python train.py --n_layer=15 --d_model=96 --n_head=4 --n_kv_head=4 --head_dim=32 --d_mlp=256 --vocab_size=1024 --activation="gelu" --norm="rmsnorm" --norm_place="pre" --norm_eps=1e-05 --positions="rope" --rope_base=10000.0 --rope_fraction=1.0 --qk_norm=true --attn_scale=0.177 --bias="none" --tie_embeddings=true --parallel_block=false --extras=["paired heads", "gated attention"] --init="trunc" --init_std_qkv=0.067 --init_std_o=0.0106 --init_std_up=0.067 --init_std_down=0.0075 --optimizer="adamw" --lr=0.00321 --lr_mult_up=0.612 --beta1=0.9 --beta2=0.95 --lr_head=0.00858 --warmup_steps=213 --schedule="wsd" --decay_fraction=1.0 --decay_shape="sqrt" --final_lr_fraction=0.0 --batch_tokens=8192 --seq_len=256 --doc_mask=true --z_loss=0.0001 --train_tokens=98350000 --steps=12006 --dataset="wikipedia_en"
Each number is 128 + 32 x the weight over its row's rms, rounded and kept within 0 to 255. Layers, rows and columns count from 0. Numbers have three digits each. The size before them is the row's rms in percent of the matrix's.

# layer 7 MLP down (transposed), 256x96, rms 0.14, rows 167-255, columns 48-95
102:142126092161120140146170162148093128102143124115144078130105123162151118115074129076141169081121194117134087073161134152108163153096113137213078
085:115108131142154117144186147131071148125179119152086152127155126132103129116133114104141169073103097131184117138138125152121094154160169080132185
121:100158173165208157109101089137140162126145061082114150148176079151102107134114093160157131189118089103152092165118140160088076118043117114137190
100:123109115131091131121164143128105131145096123174136115161095145163128164091094105110131143136134147159065115110142091160122179104143085228168108
105:097133128102151159127189118093115128159127096112112162201126172068163157126081109153128175132108163073127085144119147105070098107117170162085090
088:107155149126167161107101102139178157139180134141173158182155159113102165125162127143152176169086088170100083099151087153152112180090151091124126
093:163122139134157216090103125130110153117142166149144088103113121186102136143095134141098106130123135067088144103154098120121135162165099174095138
103:128146090135130091152122145129158165107119160120149102134142159131132112112053112152140075123096157135129149143144101088155104124139121131132113
087:069106132136142128105147139120146167162130119196128155056115134153146151065113112180130142166128127157160114161116114161169028164151159165077123
107:118087107148111155186148100116138152114157110120049120146079074123137145135122135043137172138113090118103097108160100157176167145094131153144145
088:160073129113147129164132156119153158155078128148116120106168095127135129077157140125100171147057093185098139156134147191126070080148090106092143
113:101144144184116148122110171059126207108091103129144135149127198112126160070125182143074121128134036116137144184138096147148121132138138097077154
091:153147175083162084120128115120165112155142197110106118102151133143113099100115152116067065168081154113132105137212082150137142112144109150074141
093:165089173082141104103140173123124143145131109094163166138126141133092151102073133143198103133150082087131104111110087154110143112121126146134115
094:132126127153066096159213082115088148111076139126161081198128097117108183079147156145128164114118147085117181115118070114102150136080134118128106
114:144169130081079147136105102141145143052113160119132077149179122126111148128161119116140113182115138200151125126141079074168072088090134150068063
097:185119101132136098157118160124110136124143098073088138117177126187096110142120160149143114140107150135136150141154130164148164103112141173124095
107:092173158073116099087104091158138100102111131167125121109111125131147127143180095157113132170132154090171096139092129099156131125117127146124136
099:067156158104124087125120180175127164117109096128192136101112164138105130116095123113142138113097204161102146124165109124126124118077187063104131
091:109100125085094115162104100111085171056113090144136200119159126122137101125147127174156112099148171094091127168153115107139075074198161120117137
094:149065052050086070130145099073111147157131139168122103119155104155073137119111137154111143151088178151111123162113062106158094190120123119104097
098:139133128118157097131180062148161149095141131100149125134153125074139074112106061089146130100110170100135159093097094113127062139125137142147101
103:106154143132090077093123174094110108080119117233170080110133115133084099093087116167156106125130156140116123129163082144124120114097114108200146
088:189050167142147092106134089137129182149109199169149088072160143135114125092095090141111097122171123136097181177099096105161072167109152148096099
090:057149040144064078122108149123138088094141099123115106109075136141131121124135123168130120086092138147106135157209156125096073103133145102131184
106:097144136100082141121125170082164124163175155135070144184119119134106161114214095188162196125133043090100090141198114123166073104103146119107108
099:088160156091092112185138083082145146193116135145154081170117075106089145118163125143122094091138176131108182157087158110100102116126144147102133
086:078144112137143083085073117106115111143111128067155140136119058138136173142072128141109086119182118117135149114162087111148090141078124134147104
121:107171151099136100101152171151140087116129144154112111104097177132163159189101186145171122104148108130105135135142087104105122138171066130052137
107:166150125105100110110176139220153160102068053169180166148135091118144098112140086155136160117131119187120087069121117136145105129107119188136045
093:098095194104082170122140134164151155096162113195130095112145136099079107193091134099101090110107173140150170128168099156120151165107128118148125
099:120110145152089050133128103115106108142168096159130111112129171114139129124068141196099144164132045092205096117103105109086143142141080122166158
101:152126104120047070144112087088109164055103107115147147105144136096110216134056115130131100175079107118108120135110088150130125170050131171153102
110:105167105195125140101132131152100157162052167130130109119092106158126139094126078128105151086120145094133087083138116100142132123123164101130171
096:142164113095143092135134095178148112131120159051146033136121163105114106111113062117147151131142163066099141125127157099175094140122135154160155
095:119143143102128069088101194045124137081092115110046131152148146159146125139102152127158087140143127114166126088124104163117131171126144160115082
095:153122114090123155158147119160166120086042138142125120094182150102182120096144144112081103150129170124174134112088171073129138087155133143134092
129:124181072130123144171054097147137151124192096172129168150097109145120133130136168132116080125173114126148132159138108112113136086141197098145128
085:105118112129132127130106140123148131086128123095134143119161138118074132126166147184107122127105120255109108173166138118122119144132109116113110
092:153077097106061033100132149148139183145171120106116152078095136146132109187116115086073124060143091162107110146166105135139094131098125168158080
094:096106120135158109133096221157126177132118081136113130059141160139185081100144108153078108178177173145146133125154158090096094103099129164154098
092:129090100131149113168122136112147103193119125123137125086121121161138166126136118087216075098084128152088088148124082138097170165073150112137118
087:060082123154089138098139102170119126166127135102123142120159150137151088075112101188110081159152118152133120104156121163087136151056103167190113
097:206082146149152109169128069114127117145132109086142112159081120179163123097171158108117083138145129121158132042094128139195059120168103101147149
089:113123139130108142160138137136153155117034168152115136118113191158096116095104132099121076133107169174100165087101076117038149122146130174141091
096:151113131139169080125143085107118118192105190120137160111104128170131146107129186153133121148202081079124095124109149124093089174127125127163152
106:184128137092119102115091143106122207126170151113139130096121122128089132083171118154085134076159120100129097120130103147183064180082177144109112
097:158113112134127115082112121158159167101168092140093090052120152126164130076143113171131131146143077098140106100119164178164100134129126114131103
089:131100152158127075127101144128119098114141079064146143105131113168089179172109157116125184117171115143114123103178135144142119087129116103096134
094:126134206145151155098066143163135143115129136189145068110115096195121138104078159140135156109151125149111136163157097074133091111084125201142106
101:153112150166161143091128134172158113095128092150119106029125089113151093102091134179155108109118096098143139096126134123065103128144113159080157
095:157136204100084107151125096123156167123132108201139111100147100069174139113210128138157118116136103198100154106042113129127160104132134145057194
081:183098143164128115061165131157087137100139149076142123094130131210139117151064107108151152097166173104161107200133148142067095138128168164103153
099:136109157153156121140127208121124066130178117087104112095063116127161154180113163159133103178178120177139094089126109182168106161129094184068080
092:193179136162151165112155109107149115101127167084172081134139098108119136118135087129138152096084140112128076122178117075116077125185134165066118
090:146086092144076119137097146145145130123183139127118183121147176119115143112161102159112157145135055159104139106091100153045127104105143104154168
096:152161151086176084124139127127097145135082153120148133160117110149147157097160112177126085100167130121151147145119166168119091171116126099134152
097:150134093087147118113103170127177125112115133121158101101158180167083177118036054136069095171075152080137056094129116122143058073129104126113155
108:135100110137118108139149145155086132147138087107116162141122135097128158123127113127138103137177103085132148126109071126067110064043123061136108
097:140121128224174143087149126161141164126176121155119181092118050131142131173111147118134105071105115114078120106120083172208136165091098182158135
110:141141121083113111099129172068099097033106179128215105111137130118129142102131093076090145110175163091133125157113128109138117078114147136205121
090:139176132139129087136130070108110147103193159086178118134139131141144091087129095071143126105106166139134094065201095053143119098079154185112134
112:140146172116048129021117158124102091101144115160152124077127140128091125091098130153132182177120124129158097119109096152148100094103114083100103
112:131153130148077091073153112139064117113138178075150094160128032089140135114147169138090175145108185113113171083203097161134094092127110141172088
101:128075086134119119060094156144126070058141061117154158081146103084115077120145088096129181109208107118165149106147093114167132103056103194117129
090:145125131108120158159106090138071164160137104146140153089140114148120141114110130159102116096097141142146178124112074162098168095197159121179075
087:104099165111113098140168087076169156136099112172144136069097129181168060068091136100133119111116171164112101155173104145133161127231145079186160
106:110187154138128165127088163119120120117124109101162156128156122149156116124097173137164093145120142149155119120135131066108145112107139134085138
092:147112141126119124176097053126130167135032129119110126121106139113128138084111179105113163152105130085155144193109083119111142105141118102077183
094:143151095107154103143163119091089151106107163140121131077117183146171170174100091101119083118147175138128109161182151110128191164180114170056143
079:198103159157119104191116099113123170140130061110102156097127089106148123127129183086119078107112115103159171145203137124187115141131119155153105
108:155106097147130121184083132122190114145137137195101101139118060120206125132146068163144134153118136103070172114156125103058093119169149135084125
107:163160166075137136131112142097087121107131142111126200145180197130106166112090119103101101204129178098176130126106090068103117089119075140127145
091:121115162168151132099062134148141125147150145172143122105135113140139078102093114148140076136138187156087141109168148154135078151154087155139095
091:196105174145142078170194143095154102163072141101113101146140144143119122146139118136165106136171129127118166164143147108136149131146137131123171
112:207152154145097133135144133154126122098190119119117170136103161153164058094084119086145121168152189194220106141190194106112134100128195151140146
104:134128128083126114156102218082159153174137183175103160175149130129109086120160124083167194119113104144128107166172129185093064123175090109145175
110:101094124104191144209106189122127088149151086129097177141070135093091108102173163224140092197132129159143147153128111123098099108134108088138105
109:099095109179012090112125099093111061115114107152158171139196078128115157102134106155174079095115111094162112137175090115179163132140134105076156
115:089129156144107195148105109168115113131116141173112127148121114167107071087138165164142156077165018118121141084160101088166099107179153077139142
095:139145065160097108143113127135113129151160093115113150118112117096151053164150079101108145114145159133118085165220152209119119129107138183105130
107:183154105100196123226147164129075164153122165137093096138153114142133104069179148095177103138128126108167131132087152116156158091119122112111150
126:112145140131133148159101125080088189140130115172118138202167065095119102084128194134094161078126079049149170164141131153147080113174092136133163
103:153119090172147131129161123139137148116183161146140137105123130109149154175121111126108067157098152083145126173131145112150134123132105151154158
092:088143150143151193094123130141131056109143137159157114129062093189067154121151173173109114083109210132133100101130195124133164131074143107196104
103:131124182121188168155122145184171174116159124206120141117117116109209183146109184115136135131149123127163145131092164089114100111137074147130114
104:155105138064142094109208095110090101150164101178166120105160102118125140110152162130139132113143156169138152120103117121082125200179141104083127
094:122089111093101142116173101120130072151154139102132140048116123094086159123141156081147075158107099096071124110129127173142181154161148129072133
092:101110123117139137113160089143180139108059126160127107119082183202102098115127121130101076090095195123177130177167111109104135157083165163152145
# layer 7 MLP up, 256x96, rms 0.122, rows 168-255, columns 48-95
095:093150138143180124150100164115136102116141112037172178144131091133093109149170130108143101143175088126141119124121140105179092061129113116107142
117:116141096085159158108096142119078133136084117104132088121062122089069165143144137150128133132077116141071116216117180096132153124149129141116200
101:076140110073145152163157178147149107132089073154135126129196115146084115124105139191134156166115131125109139113186115062132100115157135151125162
101:132180136107164146103107133107100127111103178098086140115158057088144143131139124139105149112180142134090137097116205094142146184119149111117177
094:133186104105155106169107137178121200127143065098171109114104102125176127185147153118157117116143111133072156111159128055205131116093094064121137
093:093184090177167176201104109121127115101155142077159145170117162136176116163128165128098152120098126069152177127123130082103092081144116101115129
097:125137150117178181111122074132119159130067168189143145166180145091136100096195162165089131143175106076110193182088110121186087134138130134105138
096:120138082131125128116166112097109114070103115109147135215104118139091138086191130170176155189095114153129122198122155159105190135107084109166140
096:098192098089110153134113146125085137170103120148142053088119135152136140088169127104150130111180112111102147142082178125147179134107088144144083
095:134090135141230130167105120136067067101179113098165087151094142127127108144161183123105113166169138100132157143157162104127107161144113137091150
102:087148112171179129163097116092073159074129141121122103163140214141158119125206158147107143141129098093073127162134099160154084121192135135115148
091:142160056130146151076150142123138092122183143173160095098133088127150131123188137108109155138151119104109145149153116126084175085140076083110117
092:099183116102111118117140087099082117116134163140135072123173196102125162193125151141120081089081113101113126152137178067121163166146127145115182
101:092158099106108141123071177158125088166127097143093126149118096140119082209094112154109132145167115127123093171133174146124101105155114120152122
107:072196120144125173110118167090123163146090139190171128105182146113123145136130169134148122192158124050141197098101105148171132130174157169128143
091:114191093087118150113116166181137087140120191088089113099107154061157089161109047127132142128164097120098154157098144071164166089139132126169124
108:136187099062158175116132165138164163111137106131141158124179141104110119155159103109108177132153130092171152181088181127140087180123108153109134
095:108089120119126111166124127128190112126189144117136175159142148084131150151094100177097179121070145131113170135082184128124104117147105105135081
091:089147094121184077106102102149128120104149079167140164109096199123124118113177169096148094102105126133128127109147194120153128105090103099181107
102:107155115103183127164091153067112127139120073144168125163130182121123108141162162178114106173136149161087097127106132127112135055103134103155158
104:097162051203095186108086133157071071144123109181102132138097128118128142154125107149118148142126112078073177102134141135150123157143093143082187
100:120148174111162164107178113046146143165126124083205138163195115078157167132173142110149159185139108080114160094126140089102116169163154128098156
092:157177100136152152095115139063184131136155164167150183121188095108114053121155169198114102112117130125113116137075149160139067093095136082162138
094:146163157091124202107117121168128188151156149146083116157176142168112165130108120122113099123129157103083144130088176121096084115216132102124121
097:093135107176118119128071159145116126081136099122171134185136144080091096124150131094113146105149122077117121143148143114105130074152118062149149
102:082128109150118187124145143121091119093135135140103184174097167124180077160193135125132127200108091145049126116097126138093093155191129046109092
093:118115069142141177170124098128162102124147123086089130136137150163122109120201106157122109164111191148145073160104183173161165146182079094153145
109:145153127140139196135118128182120126105161107133128145079164063121116103103174107141110133137135082148116110093070165126187136110138111104157155
106:127151080138136126081127136139127158116134116070137167074102118136103098098146147128132187170110067118125100147120136098148138103143144139128116
092:127179096095148166164130096118178098081185055117141151095112096122114074142172136207122122141148121144092149121137094117177160127108096106097174
101:127094086196092136168127113141137201077154142046108112093142095102159141093193127140113119117179140099136146122072119101143126057140099106131136
100:170119067122162145139136195172119114059114149189087080120190102090118115139160164154134113119125074065121182111095114197097181150150116085115148
107:145172117082140138168108123133108132168107137130128156098141112123137138124144149177154120103182089152153125163065209170081065130093111083071096
098:129136099148167124126140120073201072152125097186113112143184171105127084145229094122115095131086121177168145168065132134171126137125109127148149
097:148122129062117149149136095071164057140126118136142132113203141135148145101155170136141158179132074075118117158145163135149156131096132166122122
095:110180110145136138081124126113035102172163120128105131144102111120109137123204090140102118123149138123146136143075147075133098175150131133114168
115:129178099158135139077117118071107115127145135093194159160117136174186124151116109151099186149187130132117179182157133086144113090126053117105141
087:082150163097135109178089130066170174098139088049114139127149176095106139112130133195109124209108091143083097144103122083157128093128078131088175
096:091157055091157172134143145099155125113156112137132183179176113138104166101172174182147141138181123166166186085106141058145126113149142085131123
104:092192139102105194155130170137092141124119170139158130104117151088186072129195142166113104185125105115098143161150107098168122142128183119144146
090:095149107129125114140139137107096139079062121112174101177094070072087037086179136132131116134139143152145172127156109132184143080188151160100135
094:162103114158082145140105157154129145158176106118127076150137159129073085124161152129114130139101134066126157117082157092131113145092050143091139
096:134140145073092229094093147130082086108138121162133141146163149155077125092130113098104195141058056100033101172149114140119151069128090127119128
099:112141104024105154203101227136189119106129089124084144154107121101136151154146094159145161136136098167113123105123100105153077079139064128078178
101:128162078118158201208099129149158115147164109076100128151146154146138117174124118147131134128154117111195171078118039121123095168111090121144101
108:104131098150156138142078169053135124091186193144193143192130133128083137131203132127155161121181181044167165115120088113157128124173095112168121
103:104124164102119155156086193099175030097148067144125136164151192093155116138116152134083189202195083102106153101105134104128101098105114149117093
091:070169145099101082137094131109153132094136116157171111150141250099119126206154157181055108148127092123180161139088152143139149158180126089148111
094:051107104139156124174120101100115127157148129054154154110146165106124120135144124163063136121145106166166133077108156149105110117159109078119082
104:096197112132123127131109099069112135163148110134148124151164101103138141086116099202096121103147146138125162141152177154087144124150106131093178
097:124139111165083166115072110139142135173133116135135095128077155171141157171135135140152159140104123169075122148117163114086137063144075082123129
082:114142138143180139108154174102132119105125087138147129080148138093076167180128126119089104217096092153100150142131107095126097100157154082159127
101:118101082172167178160113140132131181173128137117175177162188165048103098135128158159117137125175130088144136125052084154123090155142099100150151
096:142181117128097134140099181175186091118127128145105154128173114098166142179076122153076143102175143123162107112121143060121114122187155124169144
100:120152096129151188086091124164140058079103097140159148092156137048127087133131075143059162124149121131085102173041156138081067123126109141151147
104:170169108156102158160091166165125099118182159123146165198105189088106111168141121126134161208185132153164099138117164124172147070137110127180075
091:113141160192124189094143141135113097160129122132096151173166063143154115140189168101142118112153171119143170186128144141133148069126138069113150
099:133107132131130182150141151077113077109116116138181159164167219129119145160145093184170083144098170130092129117113139102131145131116083134124147
095:166141104122118153175108085155114121176099190136131122157115162105154178112189126144143124100172064135201115103105178132102100122160121060104125
103:079164135122140160108120167105125116119082109164131162101132127047125101169168106096060124068166114088119208134123173182133149117145122161140124
085:110133119185154133067121170160082068123178156130114223099117097116077128125166069116126127155129119108163124070046128130095106115172106156162162
113:133151119123163149148177160095141132132133139107095153154168115096138078126207105116144186128175136127114128150055170120152093071098130125161143
111:107121133168169154151142125105110149132114164150092080129125113091152135182142133187091116147154122106115130137108128103125119093201037099136124
100:095166146080145128123194133155094136082120137122109143101139201089055096155133162124087071152127089127088168134121133182104129148161185038078154
088:182113133138132185152128135098051104117134164136150119188129255135101142215177120115116158116111152112181157174107104115104137081146101130132135
088:109102118096148100106148142149163178123246121077137121106148080118189115138108173146099110128175093085085160128070122123198094114181154082133131
103:103193082097089182089109098101116065130120161135130114157181138104054118110155135138143155116138128063114147136155157124193115137175114157134126
092:097145127102126122169150204158103106129111094133103142149150145139145203186097116141144125136123096144156130147142146150098132136114150122187109
092:110147120115098109183119147068134100142159058101130150071151111099103166145106099195084121183121075128117153128152186132173084106196114030148123
087:125124137097110103085161182129142118139163225100097079114172151096187132149138088134144202193126090135136137071093102166175120149137155123115128
102:116152093112196140131128067179139112137142110129151108181153098071075090126142134115146118085167085095108119142095138142143137127142124141115175
104:105086046184184168104117135122124098119114119114101108147097079122176064166161126125115141176169094149118124143111185131149126136166126120117134
097:169118108139130120136102104086185159131100137159142151234138177093155124124135110101124117160174107140144110101150190146139108103123125095159113
095:113125130132111154096115132121121133081112158153148194106123163079156070097152118133153136112127108106164103051071084123128135117140145077155158
110:101141103120108170123169156096159100162157099104180122200111180114142082138103067134118138166159089118121105136147085112130136093123097161098164
103:097154119100151094097117120129162115162088083136164184156134133109077081175168157121130126130123122071115169104062118058142086097131112134149169
107:123140118128133147146121168070152107101119149125140151142121164089112069136136116163105116124164133151096144098116139129113093162120145063133155
107:139130107121123104102097147094162130063143157152155136149154175099139113163124149144097117142143119080088141146154142097227124097087095078089093
106:101175112089173158103133130165124165141100118159165106177066137077062144156134131121145173122216125102093101211125174165099122074172094136089124
096:099121161083163140136166135145156156150155120022126120149114157134094107118142122145123100203078119095071123098093091086088100138115150055170093
104:121099117146090149151111149170104156129112145098110124123124167124132137092135141135142148120149051098053105151042115104194119074192106072153135
114:095102092152150164154085103082115144062155154078121153155137193070179091110168141194110149110171091085121115124134128088156102132162120108112104
102:110207077114128101118106145159115118083102089088181159136112116143135100072151121118119098152103161158119082090135118113127128136117134131145137
094:141148084131109156115144122085137156184131114144116122140158170117116127138188063176115182159109098140130126126100129158078061109155116109153128
099:114172064089121105104127114055096104143086102102100162149150106154096150196167119135140129088131160147125213129135139122165121132169195070134178
100:130089126144152173161085137033116151133094121079114176190164147100112112148154118161128138113120131167091084110100128117069126094112095095142148
099:140189095068135113100156120133136131120113144132080092162091115123204161191154196111122106104148114095072187056119123161123141138176115111141116
091:091099136154127147142150222133125127194217122098122103155175117139172118146108137146139153129178064136085106121144105082169129178134158105143104